From a checkpoint of a small transformer trained on Wikipedia: 5251 steps.
Each number is 500 + 25 x the weight over its row's rms, rounded and kept within 0 to 999. Layers, rows and columns count from 0. Numbers have three digits each. The size before them is the row's rms in percent of the matrix's.

# layer 11 attention query, 512x256, rms 0.125, rows 184-191,247-255, columns 128-255
103:476467563456495481507485489513512468498516427510452516485489463499528494512515508483471486523515504485518480494509499476514536488525468531439462517424476462505490495504505491463477507456480527486510504490486513504507513478488530538523527510465526559482503513486512532465497530500493524525472442524504500512482486474523533509496502504468490474492515494528487513503493529480500532497481
102:485492467499495498519523516529493447481499500536515473508459505502489496515490497543518493525474493540491477500508514486460480484516479521478467468488501463513508510520517509459512506530541514480497486470471493469474461483480539494491524543505509454483494471480566537448489530473518462480511476472510495501548478477489516476485468498516509495466511495510494557487499552481490518509508
108:488452514520480485521470484503497478534444524512516465477509495500517516511476539482481475496538476482494532522490477514469514534485497508505455528508561488554495483525505479465468484500524499522536498460555499525535497508542474479527509507537563474502542516519511472471518463534470511510474480533505540502521506486519463468463548489496488456515511526467469500517485459494490462480529
113:508491490505480476504471508493491487505467534524472496489481489518487510523431528529490544504530537509488505500511478511530493545461518512487543498516493494465455533489490480483517489458504466500524529496438478499546542530520515479440490480492523489463528486516525452462469496573484493498545503464493524441475510485515490477482499517479535466486481502501473511478451519467504477508479
104:480475493520513478488479464508508479490499478473536516486501464550509496518494515470503492491472476514509489496506484469487522472513459520490507505514510491406462493445491454479486511488495470492476487501460541451534480470405508500452493498484510552493503495452533534505471459500469501489525483476510528472473516445492571477522537505504484486497475494478494486513470499531518463463542
098:464481519505460481501499497464547524532516492470533516460536509494446500518499486478526524500508476528491513521532537501508506498492483531508496506533476499492508485470514481500542494495474468513516495514522527442478551484448487485512538484522493488470478512563514526463501452480491542511491514475491489483494472484520515498484525526499516518454469505501478489488523483474459498479493
103:469466507489507520514488452509517473459509506470515492486490536512482492510496517481461478516481495459509476511466490496523509521495501546502472480488495464530498495458465522503490486502478501514510482436535488494472541505527504481505502521515523468482521519455518483458461494502493499504512466464543536517465450468516512498503505518516489497523524435528509491523496460475474462479437
101:539511513517495503529473524505469486524511495465505465494482518470504513508529491501500484500536505520465557458510534527508499534504534544518479495516536510513481470532478512495469530471538477521538495490522537489514458503494565552488523514507499485539504530465502514514523492455510518518489549499526509517522494485463510507509461506483499520487436513481460499524513501465460464522503
102:506509545519479571502500513463507471506482443455521501523504473464540526471529473495499514447486512506479469519514475486502454479482478507518473491532484493506490489499525511480464481506486513569496506481500530522496530494531450453537521501529519519496502535482495521526499508510447527533510464465502523490492496496485476495488491519529469475472479484459478502510470514457494492508474
106:496464449501503514493527521526525511499483486547498537483497504492530478493494498521549496517480467518514498497488512515497524466525478542531491494463481526494518475496530529486480489502466508491484480531531522488466492453473542502495491473519558512508475514494495489467466485520503467483525535447473515494510506496478444471458494510502515565449476512494399515496497494512447453483509
103:496516555523512483555499488506488480497518478509484485479458482468540504488492530520501549495487518465506515479519506523454491505461530481451528472494485526534517511490493489512500498530505538510491504500519523500538524509496474508486525501491537514536501485491530511522465535472487439523463467540480477485498499491492517494503464536529522469512523453546476473483513555527523490474485
107:503527531520475526525520522494497510542454517483510443487509506474533450526450526527471479498487491467565477497511512522515498506533496509463493523491541546502503532470492502466518471521506525535498532562504474518534505548483545502509512494532547501489511543491526502454504501526460479502486502450474510469520484498484524486450541506468509493483474492486466526514475519474519450520535
100:505512471520491529567484507455501539495478501493488481472485507480468522498491525464545492505494536501481476456434508503517529460514503497529532516498525502537495464469491491499533498521473511500447510476497413458519502513513523515459440497501513487540509484495454514503489499467512486461477541489495513524480493521487493491462514493523511465523486511533499497470502530466519495531500
103:500527533501447494464504483513510510492519441482499510495544512555507441516473547491527508481510499500492525491436501478504502503494512482472508532458487456482513505498482484484518498508533514525490502495495477491513545527494516512506488511518499497466489481528502502494461516481448490511489496464531486542498487481494522489492508496497499451519481523492491542516499491502499465510505
112:498467527472451530525481479534499533487478456515510456461475444514469513517457511551496524540466530490516458493533492503492541490510470520470551505525514503497518507469477518462523508534510503463507464501515529526503522472510466491520517542503566495499533519511480490485492528564451506524491503515487527503531467477511525448481544521502481492498466470503502472511512490472471487494505
103:486544542498490539460534488483502516537484479420509478501498470479490521478506476499538498469481556515497475510530533529525515513518456496533494484555520517502485500488516468492531523466522492517514482508473474509467463482502493497541529454476532505482476528465510523520528488471531484550504494501474528549508476498501484492531508505511494505492519473491514438497515464467521537485520
100:510467501557506527454487481467513487522475514494500454547499484483552495514500513454481473504471547460499498492504529454516465504498530520489506475512516470466514489517459451466473510500485521541476540454505513488465527494516447500516481479492487484530501530502492546531504474465511519493509504513491532486554469457488514473485512474483543497503483493486510454512436503506465493549512
# layer 11 attention key, 256x256, rms 0.123, rows 119-127, columns 128-255
107:477537480505494529493496500488439449490501491501524529498483483481506520494477493502499503476448475492468488506522547487515498534513483432471466522548494565459499489515538501444462500492505507524527526484489480502507530477509470524500536549514501502490506522509499458496529519503460426545506457482514492520500503467497515498493498515504529482467447506497506502494483515387480491517506
100:486472492515477491542520516505515504464497462533491513493481499498509506502515483440517554524532483566525499482496498496516533524499502509544508515488491518467529502523471491429543473479498505535504477487504493504550500504490502493483526539514471485536532480500485457499493520470512502498520509482474566469518489472503484521522510552518508492484506503489480472517460490486478498486537
096:501519468504504523566514520485506498522486503497516487475466478442494487463519500504503510470484509524495483497508490490506528485487481523493494487533492465498477473490527472501464477500497479511475469545470495510517473534509489522506508512550548517494496494502524530513496507532502482491498493577487513505492506463437518493513495542482472478546508473505534467469523536510478487504504
099:516509499501536493452512527537545468498493523527582491516490523463561488498508490489521495505515451518483514535489512491491507487535539495470442479486519462543518514514518461486460454489469569531494455511470495431559504485481492502488501527531505504479487487526467499491498522499487469484486497530493519487500499495509492507473516500475511503459488511504466523532451476501486509497485
103:500494443471495507544507475513472505496517515501477519431507517499521507515518452539502524484453523506510512490490503498514509479509481498491509492515492496515530500542523449464486471512540512459462505547512444500442519516469499543446476501467520478535489493558492488528518524476491527483488476489524490515499480518492491471529444459498549523496463495502489499521490517502510462506508
100:501539507509504500487502489434527447491534491531497502516477526502505465502524539503520466514522493470478521505521557519500456492538511509489445486484468534495474484545497450494512542456489448514516464468473468509490485523512525528530494466522528489457470502450471482533508514516469507491539487474516526483519519543495472431534483488522530464497514503464511481487514533489488471512518
098:494470488515498536464490502487490442515499468488513548507482476483481560506503507472520465518538472524497523493475515509476499475563500500495486490525482483494499505507550468531476512512520517514487500456496486534498457486522528510517500498482472541504473518501513504501507521490525477498547473493494510477485510488527492459483496505496452550487527528493489484543505492477519513512501
104:444518459443531518489508498526495486505470484479527474472503480528497475515496468514529442500514496497482505464493501451459511502494484485536501483473496517463471523495507494477554511502516489478513520549510542519480503491497486511497519481523550482514465524506467481492467519522537468540449484501524521451521544503549529483512538508500486519489513471497518501503521466511525472528496
098:492489510478511528493491529484524474477466478561530463486460490510488458521503513523470440484488522451560461516477525486496465486528515515530497510460487522507491510507502473516476529446503493531535527474494517497480516562485483529516486470511504488551504537477528466464456510502511518511504520515493472505556536518500511557521465471469487474509474477523518496499513542448480534529498
# layer 11 attention value, 256x256, rms 0.166, rows 64-91, columns 128-255
088:585499498519486531514531517485552562478543462458509484483512508485498499538435462513532513519506485480478522498514488495534509512517540494470466568505541526459521477508483512478482490505500465507508511506535499443496482508494478480525487502488494512517517487470531521503522505503463507506546504521514493445532525522496493519470485514477490447523496479464529487475492484488551476481496
092:517472493502478549509518521486490479513458510499492471521514547500537505479547525463480496425489499525465450468483498452515459510471513537545485500516509524494478512522489512522463490461443492511563491516561495483498498500508556543480507499517480474493464496534500510505481538542500475506489458458543461513495485511496485523426471512496524462506506476455524498497521511465475513483447
086:503580477501462505493510513534552488478528513523489501512529537500447498532499460458500511495490502508475475545494517470510551503520550484507514465509474515494530461519509505494498481476508497458551459522477537497492489503529496488488485462510529493463459488521533538538501486511537517496497526469530537492534559496485522476503470522489453546526476479536471550504514513503503500503479
092:524483550547509501497505520469465503527496452474522517499541443453474474484482535493485481515523484470526494494511492455548510493502550471491539514551504517482454530487506519519477497527490504479508511482434506501485528474475463519515505501480517540505466551530486474485505522520485537496531463509534524506501550480531485499473544497474541498480473511537522508526487534489510508518481
098:547485508503505516514476467472513497539484523479478497505508503530509460512488477485479504515504527532507508497507482486489488539518491526564505497552530512532505489511523496508503495505457461497507476482522493465475476483570552529512472502489522527539504482489477502496450508521478506490490511488452508515535567471507498476518493469440535527554479547531514469482459492516491537525487
091:486450492492488490530484487470493521530503528509509472495502544517470497507485499507497504541478528489519491483539532522498503492515493470537515510528442524509448497492488505508542504481489500476478507524474508527487503502536494520527509495510480469518496514523518472477482490504463522526517502518492511501473551492498526460434474514458508456476474483475488478489513487570506534473496
085:504499461492500441486494542447457517528522471480555482494483503527553502486482542512459509528512523501503535501504473466474534528508503466488487479508493471495473450494492503484526527499518476542501527513469521516476482524516485523535464485516508510491481486485506488517480520573457514465476457513491481504519505503530532501477517472513510488508562483528494494501484484486523521539489
096:463507515519487475496542529540546553542522504491467512514505504460480506516490480460484481488514515455493484505509542523486524512487510493531505507534477469494491511462496500450536549493512469481485488528502537472492495479512483524467503524479517492511528469509502498449496506530501461501523491503505478491492484496454493499510483499499512470461506497516462520484455526489487490522533
091:541487501495474505504464514482487469522516464487507471529497524498491483450478496482523515523505520495476453503541503462494516513466514469509483502491546544503492513457489484525520508514468509528514524452481463534506456510488504469519487554507532538551516504548530499519444501463478504496503487505507501547501513442483502476478525502524473475461495540543491495523502484523453526485521
091:494548462495471545489543483494526496465507491517455510508468529477510513530527513508497502520509522523459512487520547487494534492482532470441491539518500503523482545518502518525495489495490494557516518466496501510556495532533546533509487493508497502503471519479487498476503476531479488542490570489472493563504523481500464536541507509487498528480498466481506522552494478536516486555518
091:485468533507521508493507456534482563500564496495514546494496484488550536502516479497491459495515496506485517499488470490555474485486531503475501520449511462510439503441513520564477472524525464524523466494500513525494529497493471507552468465495512536494461474548532491510515499499473515499490484489491498495522497491547506479528481512478493505488488542478507487525519523482518487494477
085:540489513503501476539489502518494504520497489487491520512495490492473516529509521506522445519510493519512498480500495486517498493449465458516501461544491503575500474462527531454488498493539494532521509497525509476508471501497547565450502465475511511438477487490441445496504527442537484477490501520494506528464538475505486475497494531534503531520488499507522504487483470483482476511507
090:494444470566501570480516479513488531506483483508545483486522459534485543487465524500505482485494483524525482507478506541540505465492543512503519592491463506553524463486524485487533488470516537478512507444535512533515504482519491500491478454520461516508505524507481518497514539536510468501538493476507502532531491466485509521531527564485506524496504505493473472442502506469438520508513
087:507517466531522490508485489464547498510512485471459520503509489465506496472511531487515507517554525451525505505495532527481495543531498542483522482489502496505516485476472541486452498496463494476528495491479452498523517461482514538498487501470530497479484475495483448541544504481522434489514449480484540487500508494494482507510497496511501476469445480464525451505493458495482495533525
083:487524474477489504563527520519505503544502491480481524512461521483462491448458479506475501507490502486481487472519511519475461442478485513493533480412481543492501493504500463476456441501522496477466542473490463533527475539486501483515464508511518507514507501536491538543494499506468527507511431505490511492507502569480507462504511469465514501471503519468506519511443499519536522527555
093:483520499481489545503457486539524453514530491479480488526560515495512530474490511478453483500498495434471476524472493510551454512494500497475537507492528521496513470483526492490481543526454476526429523505487515563514470504503540502492490500478470531501500489485541514487513485488523481509484499490471536531506486468515515524530513512464482513514512497482477501462497532510496481508478
095:500489493467493488484537494493513492501491508493514499494476496500521555492521509519500533505505471487455563496535533501451521552552537505494473488458505479505506473521487537500524554456506466497476508493546484515468522453473461518486527500515466500515499483526551483504541511468472481463487488462490457548490500447510540512467467468528512499502541521555517483470508512557503513485473
091:527494563524513511494501506485483488464490511548531495530498528500519536501531524494475494500543508538512496438451495503501481539485493503493511471522513478529517503501524518508490486466493486470514469534557523518531467546514549482483501476499409494483515480515492516487511499490483515459473513476464496490510446492503522479518498468507520507490537498487508509495501507499504479451478
092:501530507500496507507549511528472510484497522489474451532496454488527488482434534515537486514535487502496514486478503510519535481523541529510444473516492522489517494507429485489539479482534509536531501549520525508528473486476501504509509473506519486496499527496482532476547483499493561512523512513485468514494521506482472464474486490493520512479497479468541474537476504540532514483473
089:492482470504466472487489450545540511476484517505422465495502529530506485555497473483509485502505506504504455509496487488511492534482494467519531525498450499496497489507530494531503481478515496499502486504528492479483482503478476538446479504540520497426499518480497546453533499520524496535458506492504474486520517478490539514557470483510529535471487479450530510513514481534533473489501
097:524528477523456513467453489504530529514486461553525510471502470478501503483492499521497523504482558501475529523510456526514535538527460490514535449501516524486510504541497482507532486518521504538507516508487530536478478550477508514509515483457500521505503492492556504533477494436508490504489487450511491513494471496506466539534504518514494493507486483503498530490509488485506471499483
088:538486464524495508511510474419486481486567497508532515468487501490494535515464487506516469502487527504522460526487494490516463478481519515468517497466533493467505516484521471474447516495506449460518526495514501495488460496500500495465459486552489527527488436455528466492531474534476515505505464491463502559469487494472467504474497469499476476489496491459500503544500470518506494514497
088:519490513518496472530514446544550462481512485510515528504490477458493482467443477530445486494534453502516467508470498485532504515492526474520470518533487490492451498548531454474483484448492530486510548487502498556513500462495518475521499492484491487514503516546476469484524494470477501490490513472447517494507508503485458543494494509503491477541529495516534484475491502470554510514475
085:500517503492480463491502513542493501497530478443502475505528487480515494477482557483486480507511500474504488528489497499499493523517495482486476470521528473491492507501498480515519489463509502517486554492470505484508508527502471484519480536522480498471453435447555502523504559469466493470489505500454438504481495512484506500509536524486486526493505521485506534466435473480503530532505
088:500509498532450459513500481466440526454507517545483460494530502490523519469506515508519541528508542527489502510474500560515482491485504498482533475522516495526467498532456490483519486475479480493452543473521473489533522493501487513496529496482506485484499475561478521477507496510480502535486481556456468479487542451494499492497492487468497480521536520526536498499504490543469493439505
090:493508506508545471488480491488455542490498517461527467480489476473486488473489455503502464514504511513495523516482504498477503512481491510501567515496494513517554488509477477523508519495521487453459470484501502510453488511506517501514526481508516499516504455508530510510481477458524466561570494498469486505497470498488483565476508507470511559455509519488493503516456504518474516491525
088:542518468448519498492485503508488538530542494461562483475486520506472491524505553517497513486537526491455511503491467533495506475456489509555486491486470507511475501532517516507492468524511512456547480495502447477502521504561511481546473476484497468487521561480500518490511493458522481526491484472462453456522526481477507552485569506496448518463519516517520481485512485470474458505488
089:518496545519532488477541537541518508432500496486502446545451485507484548469507539527485509476496459494481524511517467465506474487509518490518502532498535498499491522525496529509521497513514474524503507534512447525458550523539499506524504510501506500506494521461500502474546516486508514489472474508555508550534521491506486520472510479462467505493481488472551436517448490524499507481515
# layer 11 attention output (transposed), 512x256, rms 0.161, rows 128-155,192-218, columns 128-255
094:520481525486465493454513481448470532478493483472496487443504526501557461566507467501495521492475488498468505490522522473497504529528527473490513534505509534487526470533515498487492490497480468506496515487489536513506481552450469521508458513503466526505518462494520473481485520521451508494514501527511513519503501530519464487516524505481461479515497460461514498491506489503481475532472
103:504502455524473540530518511491480530478501492502441481512511483521495490529514542510491481517468497458551525516505527497533491464504487489540467527524514494472523543522500524493524506472522447573514515491525482510491503503502537496521508486501495484506498522497485503536524507481532485461492494422501473495508527498508480548454470531479505456521495498506526470484529489504488532500460
097:525557493505510525529504485555520541491508555519477498452507493499502490515546450451507467499466498511473508482479500495545482512518500497501519488536482475479542489485518503492497512450468502475504509535504523498504471519493510498502549487549460518483522484511526515534502526495525485526536519529493522485498498499505511455541489491518474536502492532453471538524520517481469515487513
106:505435517521500508482527512459496504487505487447538508501448491488516484496502508458463514475522461490478514508528496474508471545560496480529513523547491476525510476463501510478484500522495496466486485497488488523495550475501462499505495505481503490533467536473460461490542474496546532517461451517504511520506536478517520541500498467490542499520505475512527484490474512486523500510523
107:519497501499487543533503492515474511511495513499454483511508507503483494509499470476475490527516478518513476516469481503514437531478480503528509510507516494499483524518527493494504524517499492503497474489477507492512463497515528496482482511454548497517499549476473509485484480523489506522471508477538513495469521476482494522500488485478522505523413519585511463463462519484493466525497
103:460460513525478458538494500510476479526497566537518467502512469487498496502480517486525547549516536499505479510506504489487500569510508490516488473556463475506468478436509452468532455489498542498536529482510492479482496500541465486556519505519506513505514517492502449458437482504468541529523511506537497493492498500487516487483509476494522478522474488551475523478523477551470505502500
088:509429470473533478487473517478496501529455475457558475532525497526508478490486528491511506513497518514533523504457498505501492538491451474515450504512495477510538521490490460503493530504466503574459497506476511473495491504529493512478510467491472518513490486485494456479489500508453522483489475447539490490530510484525520513476502468505533504484521509556467516469482523461508485534489
104:511565536508484494514503507502576537504479529506476522450499503490488509507497498544526498498544477524489482455533474522455538501505531476504512516507446502512477513474487511453522508443516475476485491491477485521492472487480527484493497503488508527460496512500525522457512511514488504497507531497509471489492509542477493479492517497501540489467432527463501505504499528497498537522512
099:504443510472477507497500531487493456479485457579498516503497515503486509495484501480462479492481505457512474544525495477520495512480505509532477528484499523518512507488458494513487459558504519505465512475507506541506483505517530473489481481473563509567517461534507506512490519496511474478528460451513483542507515482519516475482533489508507474527502519560487473524485499520481573474508
098:498467524483470486492525528476550476495503509519478499513559485513520489507482493472469512511519485488525475506495528464460508498501526475472485519509449509487517480518474489538487500472472479547522512493490542542520494491498536525475446469512524487460499467490514474537560500496495500524491517475543455500528529459539561507521513503489466514525522518520514537493515501512513511516532
093:488516543527431504523471494489505515483512462499459485467462523469539546498481484530510500488522470497498485497496479504513542513505511509488488531483489492536488485455534547491492504521499476519508478499506484483506501527452483489544490501494526494490505464508469448462493527484461540494511504519477499514482510525487497506512460528467509549509489543499533463515484486492483490516524
094:497476509498542548469518487518514525487471457471507498481515489549519500493552552548496490473526469498481479495521504497470488488477518502509495486528516530557493500504469518482489529492500518523530464437530502541464469522506530548443512469512499480462504520509469456493499514473506486451482527504554510510479522475558509507505506486478454481473541494462526518487454511505503483500528
093:473470515492488512452470489488466501519504465495539446480519461519485506529509506509515488479497492529483513478482472511518479460491498518456510570451475510503549444486539507524518519456524548513528528480493493516486482499500508476482524494529483464532521505507453518503538558535482465507513488470518513511506504438505505443515520548505464509507502510514507480459444538537462516474498
098:519500505468495496489554473479473480527505499463508505489480463484463501454484541498523471532510507487509516509496505505451523483498442527464470490500508487491480494496510506490463527505485496457479506513466465523508511478479479480505521500479530527509511460523489468524517497498513515472542486473479506481543476534521503507511493494515497515440482510477563499507498506512492495494499
100:477504449489510478526482512465505456505470487460496534493513540477518482472475463526502486485515496505533504452525490499472509442453464505491525445499494526470486494483540490511508462507502486474473528468500446513496513531497466485510488529505514546516507475503509471517456527543466498493513505514478468513504493558462484476482515500438529487495495519477472511537496520469512522512534
110:495500517484478550500451474537523482479487524563506485517535520522539502475511491510473505527489497474476482530497487507523484491463508484494471532527547477510503509496494493519456522514452469534473495490521497552520475533457509515487471511484477547556526478496517519485486465534481488487524470522477516493527464505505500506556498531498492481549538507514514478515470456505519468484486
098:486483482469484473492490469487500479470442499485531508510495516501533533488498524552514510505487494503503503481524507527461465531518571510477483517466543490536534478486508535483534511498516501506494499522509560520505505488542456496507543508501486492526537451491531481516508533474425506476467491471514461495487496522467491459519500480528490491546504486542482478447540491509496492469463
103:522539529500489524493509516500531511453501460544545492517526529515513542505488461499523488484507497492476517507471531543565467516518518489468507486560477467511510494518538505501505537493515489499512487476498523499466505481529539500499559439498507508481550500474479518527514481531553485492468529501466493457515516483507498497523463514475499499511491512529511478496502552435525484496507
098:435490494537510534510534516458496490484503471503526486506487485532522487502459497517503532489470462524504503500497511481529524507536479481473499503492472497471493485501515485520529454520533474536521494481499530471513480487470559557535549463533467460479507525500514502515498528452518517538493497502494511526502501484495474497489529511460504481492498520525504498520492533499535517487523
107:460495528526496514506490484536555492503502512521480485504498516523484523517511517534502499547452498515501475441477471512527535491493499461486533521478467521505490482494508497494552464443495467506539476493550457511505500488468514521463500487531524492440526536494501531462491496522502501540501522505506551461520511480472516548504518475495477534479513508498508499533517472509505473488519
095:511496468524511519468493511492470483491494546504493450493507528521509510462486503469466497500498533534521519466469468476483509483504507509477535509479488487510537466505473501544490487462521540524520530519481535542485491502497544535485486515494488500540516475488476485554513520488528475504509482495476505490464507456494484497520539531506471478501521469496499539531511491551505494498496
096:550455501489458514527499473490532493465525515490519514476507487484505482506513525504529501520507515475535504527516488511494460519526489536495508503485519502483521567502526515436471490468483486475528501513518483497500514464485495499490486489513474531512498464440485484483542490524482527513476494498467480489576504550476476511482520471486461507457497488472495482517481512497525501447453
095:479495513510462466473477507508541443472524532541443496503495488472490500510469479490489446510565525471545452521446485485496484495503464456541494558487463500518493497564499495506519500481499517477480522436529467525487490481465511513519492506464521471523482519507490496459521493552466494541490495491443476511500515523506506500471490533499509501519503502500525492514528510472563504556486
090:513533507472530475462515506526521539484525512467483505542514488448472477488522576516475464461514514493487505474491474510491481487519496521508513463515534493484543502507507505501515521499452512533479472462461454453510493503511506505500497495518508484445462495479480514540528521529505484487538484502483466454488501536472475500504542493490500508499473491499498510538511526490548523494522
097:525525474518492532510507535480482468496503465515481501532565495503530534528473528536516481472491495512518506511484499529499480550449477463510524467453521525561469483543477498520545490524462518476482488506533474498481499497490464510461503463477533503515538531499498476505508507502480497509458502522468512482488541485469488551530496518461525489539509489499531520508534493534490478526495
102:504546489499498485464506511490463521532475477480512474481515507481490491476484467524458468511487470507496477537503500444535528517454506518430496459483480498523504475517487522518519514498511528434481485478514510486487522507464494509465537481494542503517506483528543486479487470465486474529498467520479508475486472531517493490523521519465528498504521510488486487529472500488487531452502
100:508473461519525455448516487504454522502535534399519496517500480512485502486452490508512497484524477517509499481497452521467488468514518478540491535484510470506470538482529547497529484490454522481524528485486447497522480553526505524533512507481502493491519515506507482527552498523487469523478430506472510506522497489501510498505525546528499495486515463511517486509509491473501475495479
094:552512517502520483491488494497521515486461482473508472518514447491503514515496513549551499491497487493506527533536454476511481486529543517497499513494481478530498556497460558507495529501532475505504498535510467469505527515475488509514505481472500510524514529465500520497516518490510471510511485500499548516494519507509505529445475516482527498484522470503553493491471499512488508478511
087:436500540506546515502478498524488488530471503503489495529460496500497512441520510555501447427491514487541499510515491490532487484506459512512523475535486497513481533473510513486538478488485512512528493482515530487481484511507532520470541513514498547495479518465489498489510497495531510521504485470514515506480477508497504533530482495534502541514510509527524476529474490494468523505552
085:499523521493494465481477449534547530501529485499522519484519476460524509472472501493541534514511488467535536517518549538473526509511489495453502489442497490536491489515489534498468463510522522524454503482464513484517473503459477442505487516482511503492507486508494493514522474496526527497526510545503490492503478493518583467521526489501449534473515528525497547518467486544539504487549
080:483474491489514488524481466514472516501479527473517464527459457499499533510557499508479500524530474467514515480487504530463484498500476547526495520448494489542501536535456482513536502518513466473490503490530514511498539528492499507479478550475506527513493513503503513472472457510476511506486495499445453509490472520530510526496536499507525504507477507508503474535486496469503467486540
094:507517475484497520483505479529483539519471525539479525493457521521491532530474484411492501520482483544492475509472457509513508513494460520498452529470530467529519501501506511517491526486479502543494500546515475448478440511477510482483522514520536455514513486496541517487490475504493523484509487507511516496495458512492531483493430484512497532511553521446499518464531452564453464511517
088:493508514472478460520508473489491517507527486520517483512469470459495525465509541552525486506484467476478470510477488498499533487495440490478525575475487454526505496518512552497497518505502534487504473501487484509469504523457481496524526529502496510474494538520516486533499535488481519528484527518515504519477460467481511470498520501515468457474523438460471490502501498526531476504523
088:527507521501493471498516473532515483500508476480472516518475480503515521461556523487481486463493487515547494540455485513474506494473502540478486525435549485492506472498479549527415510464470531537482499527534479537484474512451505473486494489469524500495493484538504507536507529497514467464497501472523524492543487463530477532519520508539462524523499534501500522515479505484496501527520
079:481549485526482566514529457531541488484506501500431477494473550466491472500526479479512496492506496498498498525475506516505476468520511513531512516475525544523494543515540531524486476517476536477505479445484479533511475521485516446473538540504515466497553496509480526530501513467544492517541539510448508537499537533465515485474506519489471516440497489483492503504488469506499496487519
096:535496478486541516517485520508442500443523458539522482481496497528501504496512495518488510497495464514516494526428516462559472456488449530503503477434491510483471482493472500542506492554506505504487523478547476512503467542504523470521437475525518496490502478526489517511483491500531493499478513505472507511493503462534505495476488515467472553531494521456501513491488464522488493465505
085:452502477511533484460525494515548548494502540492508477479480466492457510550496486472486494502500454548501514519501473515474512493526479535469512486531508496475531499485532496470491561487493503485552484552515512489467506474482529512489532471512493462447505457464486530445495478530515506501449526533486491442490518557515481554509512503472521517532460484451487567479494534479508474514499
088:515462537498465500492438527526517465541483512516560470518479478486506494481509479476425519485529518538479503460550497508463503498485497508539498499494497474521488461506484490469467453523544529500491483516492530500467512502463450478474518551482509513475501470471502501489459486460488485521546468497514546530489518509526536484497487503486520490479512501503477485478473471495504522482475
095:521506513473511510510543527471476471484473545508531481510506489478436497504491537514477452506473530501480478491498483497467530532521437500528525511573483490435552542539511462480542535466483503501484508443497488466508491484544499459476546519495530486518506539465504498512515469521503506479509506519495525523521487457493468470501527508499543490514550496534479524455495478507512526481516
080:476508516496473553513504471468501483470510517532510465471509546497505507509483513490507479500481490498438546465505491496486497516513518507498482534489518473441515514486492471477510525522503523450472510515483503544532533457502492482518493508495501538507518542469514529499519455518464494530508468463479556538517483527490484544486471494479506507519524476498523471475497472458508471495532
091:536549541499488504523527489484525487459469513494507523493468531494499477500471516535472517519483489506480480470533506520483514540516438511496488436528505480494476533513537485498482458532512459515447470474506510447493513492533507476480492527480515497468494470457488473527451464498503533530465524492485504519491496513472463518495488472473540461523472499500526528513493482494522498512465
089:507515517479483517514497541547502489471512503488545498506517498525484514518519506555491523478444490497515484466463504488535520497474516461503494549498482488518508479532546471496526502500489534484482505478513521541486486503524505486497518510530475496464517507483509502466515458521490511536494492530515459480504487503504529474510492503482484475548509546549485533499528499525528485482498
080:578512514501496528469518507480480491478493479511509457500518445500497460526507511511478503472487518523501530566480484500512529500503505483509501506558545438516509495479477517533499507454474503516543498526518532477491512478487518500500514483528539484536517497497498498482523465519514478536504527500536526483475535469507502544503488507484476503527480490537495506461535493513516504500489
091:502469535523477466522541494438514512494513502502515492435451456485462499532507503541520499511499503495535478505518468485498522533497474468495447472533412490501532488489489452478501501475547519527541486485521487441485542475539485485515537534524505479476535507477505466515496507515547517497472545500501520503495487539475441500443489501478482493505482500493526495474524516433495515509504
092:502498481499505541514510495467467532508501513494462487509512503541492457504493510497494489537444527516471462499473470474510465468433453497497538486504470498495533524503447442537498487500477542477481534461504467494510476522538554484479500461503554472471500534503481483513487506527559484489513531482484507507501495539488492485468515518492483516520500483494497524499497506498480477533514
091:470486529491514492492511498509507515558508503448488485481502474526526437495502503490480524496427492464502508536558500501497525459500516502498476489461485545477466501459491489473521477505473530516468467489492503494529475509504465499512468530531580530489459488498472498520489508474501529502509528495535505492516471501471536503480556522475451495493502491472534521523505484536501514514546
092:511515505469512500521462469444501470508493472524510539462534543495490489508571500544500520465488489503492508470502542511501459507496480521469543535470551479490497514523520489477483485504490509484440504513520494524487544534497498529477474522495518545505473506526515470531485534456487473497491494504497532473507498530498514546522508483538474452487486493479468506509506502485476477504537
080:527485492532517512493515490474537490485527504460513512512485513495517520474520551462504462484532512462498527474480494468468466473467467521506528482474489528512520539527532518470495569504470516496466532525483497482552501543517484469511507497459479527510500458534503475546513490490494503459471493522469516485493473506510526519457563538465489505487489509497483511458492504502496515477462
095:450486496475512463525486517486442509496515540497484487483501481513473504529470504456482494452507466475494450537523494465511490499470517523508473522539511512523510518445515477518497516510518486473541479455513453477528519480511481505476471524503502504514492497493487541424492513549519548467528501520515516493516501489528492455481476483474523504492503532496433497474491478492526498494483
091:481548486501527450505482526535513548510450531505460528523469550510496486488493525472454531514523498540482498486493492472490520515482469497501481478513498511516516475481485512523523497505513490501514514479500469501509516530545511494540510552478484488524518533523451512493453555489509505464515502523532488516476523515499482524512531490530510494455479487503501541456514491485475509500454
086:526506513494509519534476484505494517495474487492492507461482555482533542500535509506504512502460560499514525470511494499488488504496482551479471488509525527519521536489500494479531492574491492518478475501510503440504513524507436488430528473511453519509505538506502496480488479533549509484523512538535517463499512498508492494536498471474505500484521500483444497515464455479459482478499
083:499510515488514489518494504522479486524500487515490491481491478549480523516487489526535524484483529497512490488543512502493562491464514513483511504490518528489458488463521506469504498552482492509511512511543495521518511494533532529481514523490496512520542530516452485438466450553505535486497502501519558539511506501519520503518475518505507525506527481521519496496536495511487442464523
082:463472544488549519507473516520548498549480486490504504488499494496541459472524460500517472477499478453510508483488504451443522509513496479523499518503502485508462489518476536552501499486525504463528468503503538533449459510478541474500484469464512524470479484485504503498522518506507511484513521479519494485552479533531520451494485480555478492448496502477478507517485481528519499521528
080:483472505516472499534527484530532495498490529538503492494498546553501506557455496498492530486547466477492485501502479496446521488527503470517477514514499480507519492450464503492519488514481505526533535531498481514528493482515486475546445511499472495513529501496497494456500486545503469482491533496508530526509514512524460461519473516532506453521487500486498509499495459493493512513469
092:473509487499498514536504510534483473478499496464479512541516468456490516531530485479490510465478531509522502519520534523505503537531504509482484480513526512480495502503452493472503528459483465531474533529470534483516487494444495478463496513516459469545498485500509518536507488545501516479488502525520452539499468479518455492498441482458526502526485508519451475524478539525534530512524